Weights of a small transformer language model.
Size: 8 layers, MLP 1024 quick GELU.
Architecture: RMSNorm before each block, no biases in attention or MLP, normalized queries and keys.
Training: 162M tokens, 10680 steps.
Each number is 128 + 24 x the weight over its row's rms, rounded and kept within 0 to 255. Layers, rows and columns count from 0. Numbers have three digits each. The size before them is the row's rms in percent of the matrix's.

# layer 2 attention key, 256x256, rms 0.157, rows 24-46, columns 128-255
101:149107168147122087081084148158170116104102130159137133153138115149174101164106107124145115123151091116124125203152119190089138103144091134142169122080117151163122085128107154112138138113107146143178142076157139136102111154111093164129141118114102110131158146114129159134143139105144136105137105143099083128125129128105119128103119142168140105150123128134150115134115089102130121066128
100:134150154124125109111131130139160139155138126126124127136099146177128144098117163131102121166138188178115136110122135130127134091103122148073124122087106092100125137155132089108145114153103149115130137131176091098160142141143136077138125126120147117164134105140121153131123124130123111118152078150098132117148164113111141098163119155169129171149150132123167145165157103113137108128127
109:155172117109136122142109133158154135123161164165148147154083147147162180125160140157116104114136164135131176122121161138124122136135155110101110135141134173100114125115111129090103145065095130162122131069104147116145094135124128141088141146141119103155130055122122126191158126096139127119141135112122133092149149109140176121116144174144132118119138180088112108144076121139145153158127
098:099172151103194138158156102147130115118109162122090146068095165107145148124146200137115128080098117135128157149155101115145173126130114137137126150098133099121122154106142120125189122117127154123091130118109128110123152115127135109153123109153103113123129115088121136136154156135132149117108098151142123098135152154165128120161138123123129141104159163114103115165178121122151141118117
096:125116132154114124118147143142149127157123139107130119138120127093127128118097077159136114157127147137110140136157137136107134129123181154141173147089114117115138127132126140130131123128101171108167118134137096182108142154152129115109148098126146109136160140097105151162168128110142100121145098154102134099097164149136141147146153137135140089144160133144127102147208119113127169118115
096:104082120114121145107130120164141132159138117111133122157155121149104060137113120108090154136158113139139107187098139157099118117108145129130122191104140154109120117110162127149123114140124097117115124095138115067113111124118118150128167138103082164127096121168141130146078127169132117133102115120171111118162125132154157114150142111162108147150123111166131148131131144130163068134156
101:124069155100141137131162156143147131120122122167118098146126130106117134112126128139153129110126132113134141115082143122160127108119098147154102134115094143142147093070102143120147142098152142120102089119123114097105136135122155098081152160098153130113136111083130149161171108161110092113152156118072120153139089123138128143104121136133175147074118107131147147151161151142101140125104
095:088142083150101125146113141186064141142116162152120145125167116106112147133131113092112157140137162112122109113157136136096154142092174104099115150106116125129067147116154122106152143162036123147160104138147092097140097121089093132119126145125119148122112136132166076130116096132126133144127112103096114128152129113117159115163131127155111118130148130139107125095162177094078127146161
099:112156214119145112100111099105149147116097101146159163103140114150124106122152105141089137139181099176149149095105082088159160095139132142125143133131128127096128132099123169160131137166182113130146117126159163106123158128115116142130155147097065120120143100108105140108147171166134125140116134108150078123126101134123169122140159095125114147143159129136134174110106153167130134148130
098:157107146097139109176159115134118116116091119122134162133113118129109122110118145142149074114111112142167117165091136145129137121137137135161155133102140152132154155072120098150124138136112117146141124152136100142108119133091094103143097121131092113133169092132127114111072165186133146104099139078130111143110157127086116135146118144148146128135122116136092164135110174097111133136083
111:101139130129129149090089143127166103154167116140117071110143141134122148127117097111124128139112160107134119089155128113143108164114119158107099093175150105130103092151150136096103094093138143125102147112131148104119144149172161110123116151123161133162101127118103128147153097088156098136144142164135155119151132115158142132178155109126093171128129162117124117139126102162142117119176
108:108101110146122083125148146151138152143115099140173112142114102154108158139147127130134140157088117128149146141119118164137148124135114103135159156098100128105103174114164104150151104129169091120141079201137102120136148138134162155116129136101166130055145101132130149147114111102116122117107105108163125170113112121116162151108128144092135125150159114121127117103067208125129088142123
109:107115141094113114145118090153137120118089117136092135146120150120155134121111119112104131104126102107117132127090162168071158140133075127145115156115095120137163146120166122160117140153167070109097107144130117135166144159128104138100115148125131114128160126157116138082148170161119136128084105120095076100141102106140118120127143141102113115157130118107130133130101108134114162125137
085:151087140100130111146106192117118129121113153113159141100115164119104161111124135144159106122107155158121102151120068106124141104094119105129113131113145165158148122123076066171109074149121100138138133140096093159112131129099057118114141114107130109134154120165139143138096183141126154139093134111125111186125151131113117137134088110117109141124108088105134108125138150112116150136100
085:112103203080125154109147133085140082158143106160129127102160134118090158147116127131133153174096139134161114104152102151113157132092113162119148137134190141151120099123147115155117068139181128095120185127119114148102107127107133160118140150124104139139147117149122180111117091104126155114126121085147115138138116109157142123160133135095104157160109155128106107126115099090113107149170
098:145116205090121128117116129158072135141109126100112097158154119114100120110135153170112171154122127130111145150117151117101107140119102115110148114135142149137139099139148144155107127105140174151093134132126150122164138124149117170112128172142121149136116096149126113156135109089130138118161113129155160131131171142124147167112112106113164130097154147178150109081106093106135145116108
095:076119078166112158158138116113116148130161098092122117093130131134093112205101088109133123119132126100154152144126106096171141146098141089107146102121126135133139136179133119168117110158161103115115120099137138132109111125124138107130134140147157125138135103153175101152094151102056112119119127095150129136176100126132152168152124183139155105092134144116118129142156154108163150117104
099:121161108103112138089114112083106118147106128111095128134164126169139133147133101091114102132126120087097127116116102107094142133159151126137102137131114145117076118143136162123137099129161156152117139155138147134131128099107112161120103118140094125142150128123093115148167133113160087162105088155099140120160131102155145134090126099127128104134118098108124144144095109139082137108154
101:143167100124151146094163109126155156114119134077127126083115122099113130091185166122092098125145142094149163106119121106133134142169130151079122120099086117090129108122147143161165122129170141138161144114134162110145156138138119153160171128120142140113107138118090138107111136137141153106093120078142138151083133143119122165109092166166105130129109086149125129135084146163157156088168
108:127128124110149130115108140169150151114125142097152081132149079121145135101088125097122144177117120097172164120116174167111143103140142102127123133096150153184150148119190162122124101148147141132148165160105148158135095134109176109113105151131161142096102079141121144116094117069110129167153100149130140145140123133085131136150139157143124083159091112134107149113100118137136151130116
101:145127152114087122151095132154089140133137096139106125124156082101107122089080088085173060154110108100093156133130163130076135154131151155113108105144131173129098122118129158097120120140157099112110088125121110135145089165122127150132128124124110141146103112092066144112136140072147117133127186089142132148121122131163101123119167133164136149122140136133091152146117138114141113091111
101:096108121095143146100105120137137138101153143134133112162112125140145095131070088158113100102108117132099151144154119096132133118102125153091102134133106128096129124145145131112133137098121088112106099099112128090135138118115117107085106132100135125087103144109106134143125134114092166124075134160156138148122162128101163150164119114151121128147136098159144128131116123123095143104135
100:103135110108125105088143159154123151094140094127109111079131144123142111119168132121101130137106117145147114106171113097127093119137108122106136110132125148127105133132140166095118146118133171067145158121124159123117121158141119113160139131142141171104139114095118134117120105111143128092077100111128171112147126089122146099131101109165131182096114130123097129105132140121130147132175
# layer 2 attention query, 256x256, rms 0.161, rows 25-46, columns 128-255
094:161144140104138157180128123127104136104108156095163117178149151127120113087125121149134137153100130155103129148151131125110104141098088124107129137126120089175131135160140103118143122090133118116088145121141101118099136171175139141130137124091116118136157107102130153069153094129107134149138100143142143069135098148157160154158131117139166165102123087126120130125119135144113135118090
115:137163107109124111096123122173146171104146143135132149128156113141104148065086111103105171116141130092153098085134149121194138162094124115113109147088116117127124142123129103119138099176104141122108118145122166123144117151112128084130112094123114128100164120137175126146168139128119126120150120120127136129084120116101149142154086153132122108150133170152140190153086130121153139114132
102:118104106093131155112153147132129122102146131143128099075124117164142164138146143123099100138096081138118153100120116117142158122152134129168126164107106128128138135116090196117108143147128133135137108135134178096119153134144114134132140122090067142114136131127123102128180155112132157097168085141106153049112121126135145064160131138126115101130125120167147126103149138165151163105130
096:154160123109112164159137142149101119152097139110122150162151151110110106141104120121114098148111134110130135111188149147180116106114136106120176098106122096103118121133155106118148123134170106135126121163135120097149150105102172154111102127150132170151110122149139133113151124148117130156124095096161081101171145154143111151098093118166131137117124142147122134142125113131133145106118
099:124116157145143116116143115126133124136090124100138118178177139123120130077131142106115148132113101144111143096143096092132160105091121123121151122149157160148138113145103102072117129132146103150120108140123114189121127124153120114145139087128125165134143166134114093135107144114110128117100142092102139158131152124145091120115167134070112122154187089170114134123118101121143132166092
103:141118148115119120145143134138113096110163119174132110135164135058161088149114149138125123153131124148108106105127171126103158141094119159119153153113091115131134113144111110146169125162088119133179102128155150129130132124092142155135158114116146109110111090082109109099135127135122096130088135112160204102107155125156140109131153154172122187140146117088143148099145077118134116134081
095:108129071141100116151145131150146145134126095121115102138120148138125124118130078121147120145164135129119160145172135154175150134126167092145139097125131090143122179156090166140136148140119162154141162157079129154147137172154161111125137141157165045100104149141107126143135134116117116143156097110087117105125137107111101153121133172138121162142136102096149115132121105134101117090103
086:159145103147157111132098113154126153131119092113106116135088127133109119128147124089116142156135126154150188140140123112145126146175101094113118109111179109126137140115144140089123159150152139131112125160089126135144126129131105150131113147115104119121143126174131137097102140123151108122135103181134142096120112172116116097141097138113157162143128149139145148128147113133061093132114
064:151128101095090120093118140117158138109082129091127128107139123111124140139151133174106148163096116067140143117100104105134144163169096134143126169120131126132114130085126135178158116083194108140146124109129142131129114152125122158108163161113115158145156147152135154122147179094093131125108132124149132166113140115137139124107074156111108119127147118114111155080124132112152155110135
095:125159133127060104159102118089153139149145081107147158123113169114129114133137135169111141157145117117167141142083148146120133131153127150088120124122122138124079114160122132121145136138133116146092156108110140106164145104162156161144131128094124134137128161118130089118151146159135147125140133159110069137077171152128132128139136135164095089069144147120122121130118098123151120152143
106:153124112078176169126143158100162090153120132105084171141124134133146097075134141147136114107150134131114114159141123139087099091129131117109117117130133055102129130126130150100142099110119134142163132131135109140145145130082158115116106060132123140137128150123126116068108167134118141108156080145142155103134114165142132115166146130128175124101097115147151165145118180138133103155156
080:145137139149125126119166109108130151099124110163119124104167143114084134114130128095134108143114132149104123122125102145127074125150143126148104139142155118130138090119138140080130113162128149123184123132157137156120081104093121139120133105151101144136139138109143111131101072092118125107136145163180175131179093120140163118146136157154141115102108142093136084144125121160135068084119
070:129150151091118145107144104134148168101113093118158113091109152118112148116150114119074133148133140095132173139149113118117193117159123115118135119134138121144153173092107190152169146119174097132112138104113142116169124088141110159123136174117084114091163116192141145108117182123117144150097127124156101142096108119135110114095096128093129145142164139137124162124105134124131152141156
094:158116072161109097144119152103161084116165121143112100137128112114120100152115125149135107171115132131130115145084135162137061138122137122172118159130118130104090072145169109107121112131107168127123099136118152149121140147140175151122156088143140155164122154105135161150125097106176106144153137143133159109144180117135167157149124102138141131099125121109127114091168102132127080097106
100:098144133112133167110151113119098147134113138124089168125145119135155118122101106132109116129111115120141149092130164090143144122140087162118146125126171104122117106104159130117130120103134117108153097129151103092119120150117164141127130156107076141124166124129133156153137123134169128156102144142075096145097114117156115110112090123112102137153137110092190150164125095129147152150108
114:110128159102141128108136133132116139121164082102127152058157143146140125103131123139122168125125106096128135155160109108125161094138156111135141126145113147138138127099094125124132128095115125127115135122137104123115121108130120121159102150123097119157143164174104166129164179137115103095104110166193072122105150174151121082138135123062147133134114145121160143137100141139157149135139
110:095106122143119096082114146122118095125114136119119120120150122116105131107120142166127160183109130117166100113168099105139145151159169127115116116131162134145110154089118131074144162111110103093089090092119116181097108114153141147087114124115103161119131131100104139103117121159147165115087128143115151173122148162112149110114121107148125127111149130137127132106108110150154135127176
104:075114143110148120102133121104094117116172151133141137132151131158153212126153132155146111144131122111149090145095135124117154146097097149165128113130125138103121158121103142194086086090123137117109097107149133137125128113106147151130122091108121154124113065178132127121112176090127144125075155066091141169137109159121109109088142115155105099109158121163120141121101092092111139136113
105:116156116125154103115168136152131120124142139129139157113109136102183097133115136135144131094175164157131141114134137139119098144092090162122132123168124144084152152150111138110126063178124147167118136094167141123161107118094124112153095182105129160125085136154122152101150145122159136132109092097169136122125124133119114082112163168148106162149182151125134133129127168167133116119135
098:162168142124168099154120117132138107131135086137116104115121125162112118156142157129142151150148130118101145133088080116108097154122102145148126123143114092148101107144135120140143119164103128127131164147151088138163097089106109114136138110133138119164146125131107106104123120150109129078144146135092149156112146094112115183094098156153140073100095127150098119137147149091160107105112
100:124142156100135144121159089121136088156144176139140134159126144138095143135129151103108146151116116115146127129110177104103095087158134120162124136109107100120122145091114098157103116147110139158176114138129147170145123095120136143161137104154136151141148119124185107109085140117122145114109152144134113110132155137148140160140145162165150080111142132109132106142111106140138119091146
097:152148149166159128139161151131155113128116154127123114149146134104168134127130100112138099136168142108113104078097133171143142161124126145138150122080112143095167118150120101099113180060135138151155132136182137138146112130132093122114136133118138136143130114114121113109129134116088142179163121078092140108141107114113123165123128141147095088145108086110161105153129155117156144132122
# layer 2 attention value, 256x256, rms 0.123, rows 0-31, columns 128-255
101:135146102122130097107128148116142158115144135134140109132144099104124128110109124116159132127160125133148148115131115094041135127167147129164089164131192122165154195119146144171125160147114127117131120160163127105125162177137129120105157099082118114116095171093140142092156107125129103101078130103152116152124114085105159105132130157090122136155121168155138166151155112123113118155165
099:070115113095158141123119109099102095105134134111142098154121131123159155124117168100117162160110117150126105105138096160167086156121131130162108158134144107080172122107139095180100112112124148153115130132108098099111125108139091137090153133096095142178133177164113147078124145086108113140155107171128140102169116130171107131095171147095124105138127160127128124123124109110132110141086
101:131145135111161162156147131103164076117135125145116118171120103118107155104133136102108160109105094150112112171118133182118134138101138156156130096143130129165132146130114115092123119133135146157150129174152153128119113148163128092144117125125160142102177126123128127154133131138145101119102104070105150119126148113141100128153182098111117100127102130136111159162092110149106137091098
100:162174136162084135142134169097116123103133144114185099131119136175151087162111109179138132120151139136126184122188128149135132150126150109086136127161139127153119123165118188135152116126141072112137125061153118111128143121150086135115079161108135127112139096150071134137083150158144071123117101133141111137165156138134103106126114121146123105157106150149082126091117103113130121124117
106:104108134112155106096172112123134127172113149129123108127147111113105149156110116107118108118089124184158117108124144082124150122122159112099120144103129113141140150127138120090105156167117132130114146140160166155120178141170121102118144149083109149120158152192124150138125093142158112146157156115155130160126094150177111161127176129148131148131128152113158137139125147133084162170153
104:099102152142145124143096082120158116140159124114116152142159112155075145167111093160114146122128091126157142161141130185154111165129137135085101165118112119101120119157172145135175103140140125116130104120130120141127143112154117107098132137137135158126113121135122125066127167156126129151077131085098092139134155138122094134116115144088131142202144134119113132109143114135124149143150
101:071139141114136112112111087155186139112122167143133121161097100112139133093150132101106093150155125102111103144116126164125123134104131132140131123128108147119091129104139129060134083095148139177146073110113137113114101141109134127159091121095138173137130119133127116130143122120100150169157127103118142083144121199110151119119148143137130116118112154107142090140131128091158125171103
094:139128118110128175118148121124127126105150103141121116082136151127152115170109146151127150171135098096109064163103156126166129122117122151134105092112104165123074153135145166108128141149183126128142071131160157089132099154102117131095176109170152131133108114123125080138109134144107100137117139147131111095113112135056109141175156107161118108138165150106116131123149127127147165167127
109:143124080126121130126076163102106140122146173096122092136150096138122147112105119163130106107101125147135155150099085127143103108096126136168154139102082123141141119141129095135112115138138075145134149113048128125136134098146133126134136128150114104093079104178155103103145138144147095119140141109104089143098176119156117100108102190140121151125109146137148127147142142146136079141110
102:115124156084121167113165106095133144097148126130108100100180106128106090150107152131119143112082120135097155094200145137150095110083126159188154153061123138114132150106112141126104130131119167101143112145138127158156136191136145121148149144081155138127137131107157132135161106167105146124109132117137139117170086114099143133112110147103116153142150109146112153145098149115105117134138
099:102126158123139148104144135118134125107106131187130148131174137114139125151108127104149098105173130099109110096114095141136119117089105116153113127074137166094115101148109155124142119143119139095047116168135113083136145116110085128118117170128151082101149110139117123108097148122095139129123121109123136140154176094080185159119117094102149138112119127124121163138130171148158086124136
100:110148128118156142121150104115209147119107144160145107111073125120161127122197157150121135101117149110147130138137132121117071105101099100120111137066097104149156122115151158141138172101130143107122108139167106107130109138130129142122144135145145143145132090151136108108104136133155152130117146122153132137125127141128106122147138186127120137178157119096080173119147139119122140155113
106:100117163120158129126128121161110108171133143151100151071112162093127136129154134170154113146125107113100125129123106127145155153095131124135140103148116168078149135108143140135090101085137141090114163099058137139121133069125095140101117095101137129124138083131132092095167124094139116107110140145122123117140128143135145107111116178094145144119145154142135158158135121121124088140102
097:124107109135102117142085175161108151140104154113106125111144121156126114203102148163132108135153079118152097138107141089180147131085128107178165129118134111132141085138121086082170156128116135153088138127104119149128129196128111104127144108133148115109143142105083124094114149144179104145124084132162137111096102124153134130111140114141144114126134148131130120150132109100113145095105
098:118150111187097151161110128160129126115121145079155138078133158119087127080104134142130112144153139167146123143147152152088120128084103077128120094161132146087101139125150100117162151171151135112124139113137097166125130132083136091151125138094129101128144101152169155097139175140139090104161137192130127131115094118082147121148136111113112143122128140095123127124161147165140119100118
111:120114095099120119132184135104120091160081139168096161124141150124113127142114109125147124089111155101133167142099089114114169122111137167115098145155128137158152140120173100131102150140133163127106130106117178132180082137145116072147147111154109129091170084099119139118149096123141119133163161147146133129125092095123127143087124129111158116128149132113102136115142151137159186130109
095:123094175147108096114149166133092141129104121148131132132151085127137116108117135163173147095145152174115150154084164116112098139128134124152096147133099126114098146103096116128136169129107167161158112199117122097141124114108156139127138157138085180111131136122138123123145149123146129126160160134166121194091147104126085157136155112105101149131097162145157108105134096151100162142138
108:106131110104091117119169149110084126197126183096102119101116151112104130092161130134132123137080119125148161168133110154120112129160102119143137131120132137173133163164088105171153117167106137097116124100140122103102175119170135123146111153120186145123160104145121139100184147145175113085135093122143164134121121128120099142139129133131098128111132141097170140114156125114103108099157
105:170150127139139110127160131104106116153102131150134150112122101095117129154158127147124108140123121162153124062136134099128127102129105091105122164091069152121140122115154140129142111125155120124114110115151117084146123154139130121123130111097153112111131119078137118129146108138103123115133098136137131169120094138130148146152129121159137154119157134137137123188151097115128147145109
099:153134182161121096091107126137130129119131128088157146156118113134136150104091136074175128118149143106103126091166151112159129158146171157142189108105117130190148149117140117126131166140142103154177132124097142108171191127181125147140138092158143159132119153148144123093148112087097116111147149143105181108102119127127136096114175096134178163148147091164141114145108088122123123161117
100:094130125120107090117122097140141132162116118120121121158128161130124142147097149054092106138195083111124129077075120113143142134046127128135113141125117109136143144152147141163160104134147079093125108143172142113128123063146108125139125102126119138132142176112136128085088127110151084144124117130144149157127152144155112123108099093157125124132118125130122108115138154135143113132144
100:115140125151166115105094134161107138126131127125147117148120126157056134161137143159125141200131131089137153142122129139107095188115099130106167150130063124176098122101149155170120124155119108134142149116115136127136136118119122132120144112127141112169089140120168143138086156105095117143119147120075100131149112134119093120127204158118128086122152141171144111124098148107178104145129
104:117166089166106149071161123130194132103142133117185125138158136141138123087100148126120106142113151167147125145123080152160162111105137160162161113133173117094117137101119129096130084160140174096167128113096127123168131114123101133109104096113096121130127126139131127096142117146157118124131117120135178156103115113152112143145129092138139123184117082136146160108147143171135149131123
102:122106086167153117129150159131106113120098130168091127126126129135111140150131109107112124126097153137107132081117103130142165084105162080161149127098130176142117138103101194121088163124147148088140107100135100087092125142101097137129142123100119090149133138147122134100156102152141098101129101087096098125175146099157128125132143117084088115125114132130127108162149129116137136106114
104:162124122115147117106134095154138120138111121150129136159098052134116148160114081126096132152131099118142107141139075139130138105144106140157127154141129127142102138129127145139125145148124115113111103116148106129114149094151141106112093141110152140113138091127096147153144146114132122129105136118120121064134126133163113162153170154110143150139118172073141113138103140169137150101091
102:151148133163119143128115159139108122108152091097127160131091154157136148099125161055128129136104109151146143174134152136129116141163123149148143103134153144125129082072118102087127114117133129175116181095166124118115101095137166104101104152116126091133129144145118137085152118175141117152146150102105146133104137173136125156079149157140138164099142087091134143116135135135128084124174
101:144152122150139134133160134137132161090098130109113140149101145165139146120097131125138142175127129152100147129118172118151119107135143135110140122138070098122155152149139127164122171169152177099103145125130138082159122116095116113107083098164157130095164080085118146166105184148167109138117154135138101109146144097136128138104164129160152092156100168112106143137142094136116114134105
101:136140159168116120119118141112112129115102131163134114124133130156185139105126138133101087109087135118123138142130134132116105132116148095128133099159126096113127188138158111131091144166150090077101170154126145120092132123158113126077120143145122121137120102119152120163112136124155095149164094117143121145122123152094087146158099144131162113147089161109110134109125118176109160117090
099:116107143115090115093165120115103118125136124153145095125099088119143141134130145117120173148135093105139158127115127137154135130132124134149119102100094087138088142141115146170106160159160141123167068159142102104115128138068139117098140126130155157130153117104126167103174191126154083140109114076127148140136162125135143146132110127103110156089124141155114148185122142101134112117128
101:096117112152094085104110071105105144164154143118123170122085111181175135148101119101115078108126091159132146140136131144124116180159111142124132154116136119158116129107155131163108131155126147134119134119115150107130143161113153146155138113155124129125080138157109147125088134142104149123148162080149157118131110114162179074138083146101118148155113155127129107153091170117133132179107
095:118120160116127123137141125086130145122112169154149134111118106139124155101101147171134120120135119124114136151134113136119114151151096139118149127141106166120157105114115091162156153094120143145158120145142129156092149125115139190116135120189157145088127178133153134119123107169131179122164144116143124129133127164124124117133108149145102128096132159137121145105106128123107085146148
108:152071120151176114145093119145075152131113133154133095140154105160118175131169121126092127153126121149123105093152183120108094140143071147103115166186116101155181141126128123135125131145156174118139091122041158120157155118094143109143128118115134115140111106087161132158122138099122160111107138119131175140144105145110115163116146136118115120120129136118120171101121127127132136175131
# layer 2 attention output (transposed), 256x256, rms 0.122, rows 0-31, columns 128-255
102:130131140114101112153120109150118138115128107096176141119138116182123120139124123073142151104089099123121103153117144143147127158119143109106163130081104154129137092166120140073143136159126134138157104120072132150116077125112146110139117158128167100108168162119147130145152165098093133111166117121101140128178129122112140108129122135154160084131155131123138140097149093150116149126124
101:122150127102136114126136124190164125181117126097151152146115113114080105152121068144134108128188175121152165142150119124139149096173158123129165098154142113164084121120154160119132151125112103124129134123136101171152173160168188124136119133162172075067138127096140163116109112117181130179132164137112132152126180150114125150136113109108108140137140124149122145112132111146100117113137
092:092129111107116120126136135102114151109113138142131156155135116106114129155120126164139103201116149144156160086140115092167143119128110105109120158121156148109166130172105121172128140104091094094130132125117114127151127147095166160146155153150132147093119114134111170145092108115137138122107147152130132107101114155103161096098091129167126086112123169128098106132136127148157150137151
095:096101095083190162149119107147144112125112090146124101095116136112099142129101161109119114102092108125129101151105143121147139161203122083150149138135086103148131166106153120136102099128124168125130138120138134142118138126121139161123131143115156139123121100116130122136122116162081135131102153141120132151152123159114136154148151141153149109145144085128138071166104152113101154094107
107:134113169136115137099130124094114155077143108105109133170131130128142136149143096098111156115111099091110136117121114129085107134123090114119172124117149168102081106152141080140125134093148154131143119131119134130139098120135085120136133090128144124143154120121115153116178152102123127117127153163144146141102136134147162083122103117125160096164101156143130135131145107144145129103152
102:111093087122136127082160129155139151119144192138093108168143126103132117124091153103138126107103161118144109129138147118103180150153134148174124097140162124123148136122118129085078111127123076179118162092093148151090152103141172150140118137151103071109105157111134136151127059084160095141168112150109119156109103106175114121165120113112125119106114153142143166152132146125130085117136
105:128103140124130108095135159106096067140147104130122162126127130131111129162162136131110136141148170143151152126111128132129149116112163202115105143114118137074117145132095110159113179121088153127137168160135073129162133140135121160104133115160166164125116122103106143140100116135146135084143111136075100118092100138148100125157141127125091143118114119179144149115141101116131122140157
099:141154142151102114107123088124118146155116126097102102165156123096113115120092149117101140070130168111158155119125131109138104113111100113124127180151156145126128111141086104142137096141102113130142130142112093122159100105089130114121134134108074131124135112135131093117140115147152181143172117086102104153191145148156139108135082133110148080091107080123142152108127108121143140097129
096:121136139185166130113149100138131143124131099134094169129112153136117123116148130123143168131117113122124133120161169134128125125137146157093114151125178173097149183122130140163127162140141172101145131152121109158128175146117136121115087089136148126101144153086131140154136122111067122174097112130141122147116115131100148148158093104117151158126159123093115112139116133141124126150153
093:128148119140176090142112151143128121124120106137149138162152154117113108122157108112126151105124108102138129140095174129126144098115070130073149133128149136138166070125127141137124144123114101133128124103092186129129077098041149164102116100112109143115118120163141141139125126125096101177116173117125103141088104114162127096133127135142184145128137172139102145133151087129136133132108
102:149165126116134134122128133124113164129135167077146136148134127153112114149113130099135112143124148119139155096122162118132159121132129061122117101191128168171174133153180082111106140144141093130155156116148161171114098122153153088138120127137115158116131138130151171149169161187119135119118083170147146127149129139157103085100143155150141142119131134112138113128120127124130151135106
097:122160139127113112122114108092125127125149128128085101139180149175106128129105105119145131116164100103152149120095077108126173132118115150135170147128128125109114126161095131151122093152140096145156108146106166140113122079130132099139116119125105148120131137146134156121120141172093188127140125164116179127141134146108166140149098143117160113112127137131132137147140142149117150119123
100:122121101148134117146156101138122142119135134076149107143137102128143094131134099086129169106158099173130106122166141137066120104126116123111128145120115106151116139133152080136128108106123127079136133142112076153189135130142135130112133156141116120130161133129161141116104144160108161140120068123148141080158128120101082140122119132104115160137132125162122141116076107108114165127140
092:128138124134132129147128159078151073115114126098150114152151095122132081099153156148105109093113124150152102125148154132152119133163124174097105129116105142107108177126151082136116113115160099114152144188143137139125140130125136155136106087177079132145133151120156131102114109122130136121118164136092130139095108103095110124084056121129150148128165140147170138115092135116185123144148
105:121133113077137127108132103123112175106143134122120109141123115156144109163156129141157170082093102103148116102109120116072147116150099183135154123156115142102086068111157139144117089103111135135084116109156134089112133121128097131143145134176134164137118100092147137112137079143110175161108114099112114121175139139144157150146096140124153149119139066110113094085099105089150139113150
106:099155153134111111136112125106141182105114134134122090112153092160145119118145157136122166146114131154095096159118133115161108065146143071126114077107124154096133096172143121098147095135120104161118127143137138117140137091137134121090159149136103165113122138175068101140103129121121170092103089112146130134109178136126121121137135098119094147150124097127156169132099129111131101128129
095:150171107154080119156139094101155117127171150113166133113114132109146144138099133186100134205066184125123174135111134092136182132124125098128157112082137098103139112169112102160143129139134131112136127066145136107148096138135112157165145063150126088126138147121091135113111105100145142138118085156118065113159100129135115122137129117143134126164136120124112134119168152127120126149154
106:114090125139118116127122141177160114094130099149150080106130143147176102149112113085201081122101091113109098078149142122092135108123122113128175083107191131135085098096145127102125078133149151160146121137164130158137126137117129162115120120096139103153101111114140137156107149102069119111125116151110074117127114152125148111112132130129145146127128116142119185134104138145144079138157
108:109146145124125162122104110145125113116140138112098133127149145134110116138111121168139130103150118063131168140086112164129115107113133085145117121127097152085121130133135107118093108148084166115173164136110164128155105069140134136112081145099126118102082137129162150143118136116169141127132161116126134098132083104103117127124133131095139129155133108125134114110124131135172147139121
099:118105055111120092108121124106137166135111114123133088102151128102143142159138090100129144113082080130126107105111093129096156154105105104091114126142095133098116126119092097110155141155157136100110150151170102145082146169130167098105151129099147129094140160146168143112116140149132129165136142162170110098093115140105088147129115167106125092082146124121109135124113164151133128095118
099:164146140126141133102146168145133100064126189096152113083116112126112128114129108138130098157123171141102145121120096125135106100119103139162147100140109128146097096126128104098208152117121156133110131145132138167145114110123143110126141159150145143109095133117102110118164127140142137100135132191123116127147123109129101124165144146131087133122114130121125139161182133076123139140124
098:137052116107138115143151077142128148137176161099125167154144098119158134146105108113107121086097145135132121106182152145117177090166148129112108119117155106090121138150104139105127127099133103135137133104156136076142140138097149143136086139127122078139192140133109139145148119134148119148159143130154154115119132145136116131103138139128086126094120133117115108138114126166105103106142
106:129174186080169120119079093112074180156104148122092132160158117117122143108125129148156149130148131092127136124124131086126135152130136139076107150120138148142111106137171136151105141124128134124191137124154125137129133093164107088146161159108170128155130156095092161124107112167100153118128104143111075122128120114114138171144127140108143120113162150129109140151135114110138174098099
101:170127173110129150144105115133136096111103145109138162131078116118125105108143138105142148111097112152159147163144145135091099105128131172101156128143195128111154122138132096118104120112093102123129124121137143166132099137129155118108159098148114176133141113133171133160109164145130130134142140098168169098117112142103143100115108143133136130103130098146122172133079112151119096141139
102:124154155096145160133111130093147170135141127115125127123148189117139130119101139060167112153124135141115136119081122131135144135078138093123151129134132143093125106128120087123081107146143180168153149123145114134077132150146121188129119141152109161149091116148107098140100115176145159149110141157109139123142122131100122128142116132123124124137117103109102172108145080109122126162130
096:092101160151113147160158137138149138154139140141176109089120117153174092129126127138133088097128199094125096129126088116136137144103123094122091106138133142107137105107103145157133181110121116114081101182128163153158132177147124142165159089132135135137111189111121097129102117127118152145171139162149164162119126111147143136130119124096112122133143140131120106165100116100126137145118
100:145129147117138131131141119125122080148129141117126133118143129148117106176153125167111078117132143101140151151147075143100187134079108098103106136094151150170109157129132122114142065134110124133149172108100143148137094156104109133153150149110099179096116140158116114129118144156101110136123115102148121153109150147111121108151133113183115118113180061095064115118124120072144109150150
103:121131119145145044110116105132142114176132158148175105139076080102089141155125143134159140102157127143091144079149113091172137131109102115114116108145129145157111101106144101124169101078122141151153120105144121146093146090130138160117141091143141124145120120132100128096107157179135159102136147154137130116146118165155148142113144113112108170148122077099129133102117111111117138161129
105:158138166157132126142189110157134126111085136126095129108165187145097128124124079106127100118121136111094112127136096123112102143127140136125142159077170146149146102125098098108175096083117113175122139116124138114156110101141122071142137094109102099122140179149118128169140101112182109142122152169115134119115111149153155136124123164124139083148118162136131204108158135165129100123109
106:095144117134161090143147171195144114134123117145103112140156127129114109105127116152151115112145125093157101132137098147133136125095170145130102080072123167117142108110121128098143145101139086137120112127076095140115114154156139099087124073090151161125160143163149114115123111112153123116098085114111119133123122154091100122083162155160107074110133128127111098131143122124127108106102
094:128102069118126117176113155185145122105154102156113126182108159150125112145167110111150118110103142117123193113137131137162136128115156145130162096077139112163141128144132152114089130122127144155119146137136142091159119136172100093089142112101115122148153141130150123139132192142123087156078108143135152121136106092118129078180148133109148141129143146143129116149160123113111142165107
099:101155156139098119136108113123181117131140138102145165105108148125130091130136125148141126097141099127148173151183098133157114119109153103163154102103144127120112103130143168089138124069135133127117152148133100137102105121156154125160135147133093115141166144180093144119148124145151119116205127132129119090075167116108144141128098127130107158153144119096107080100131105127086154101142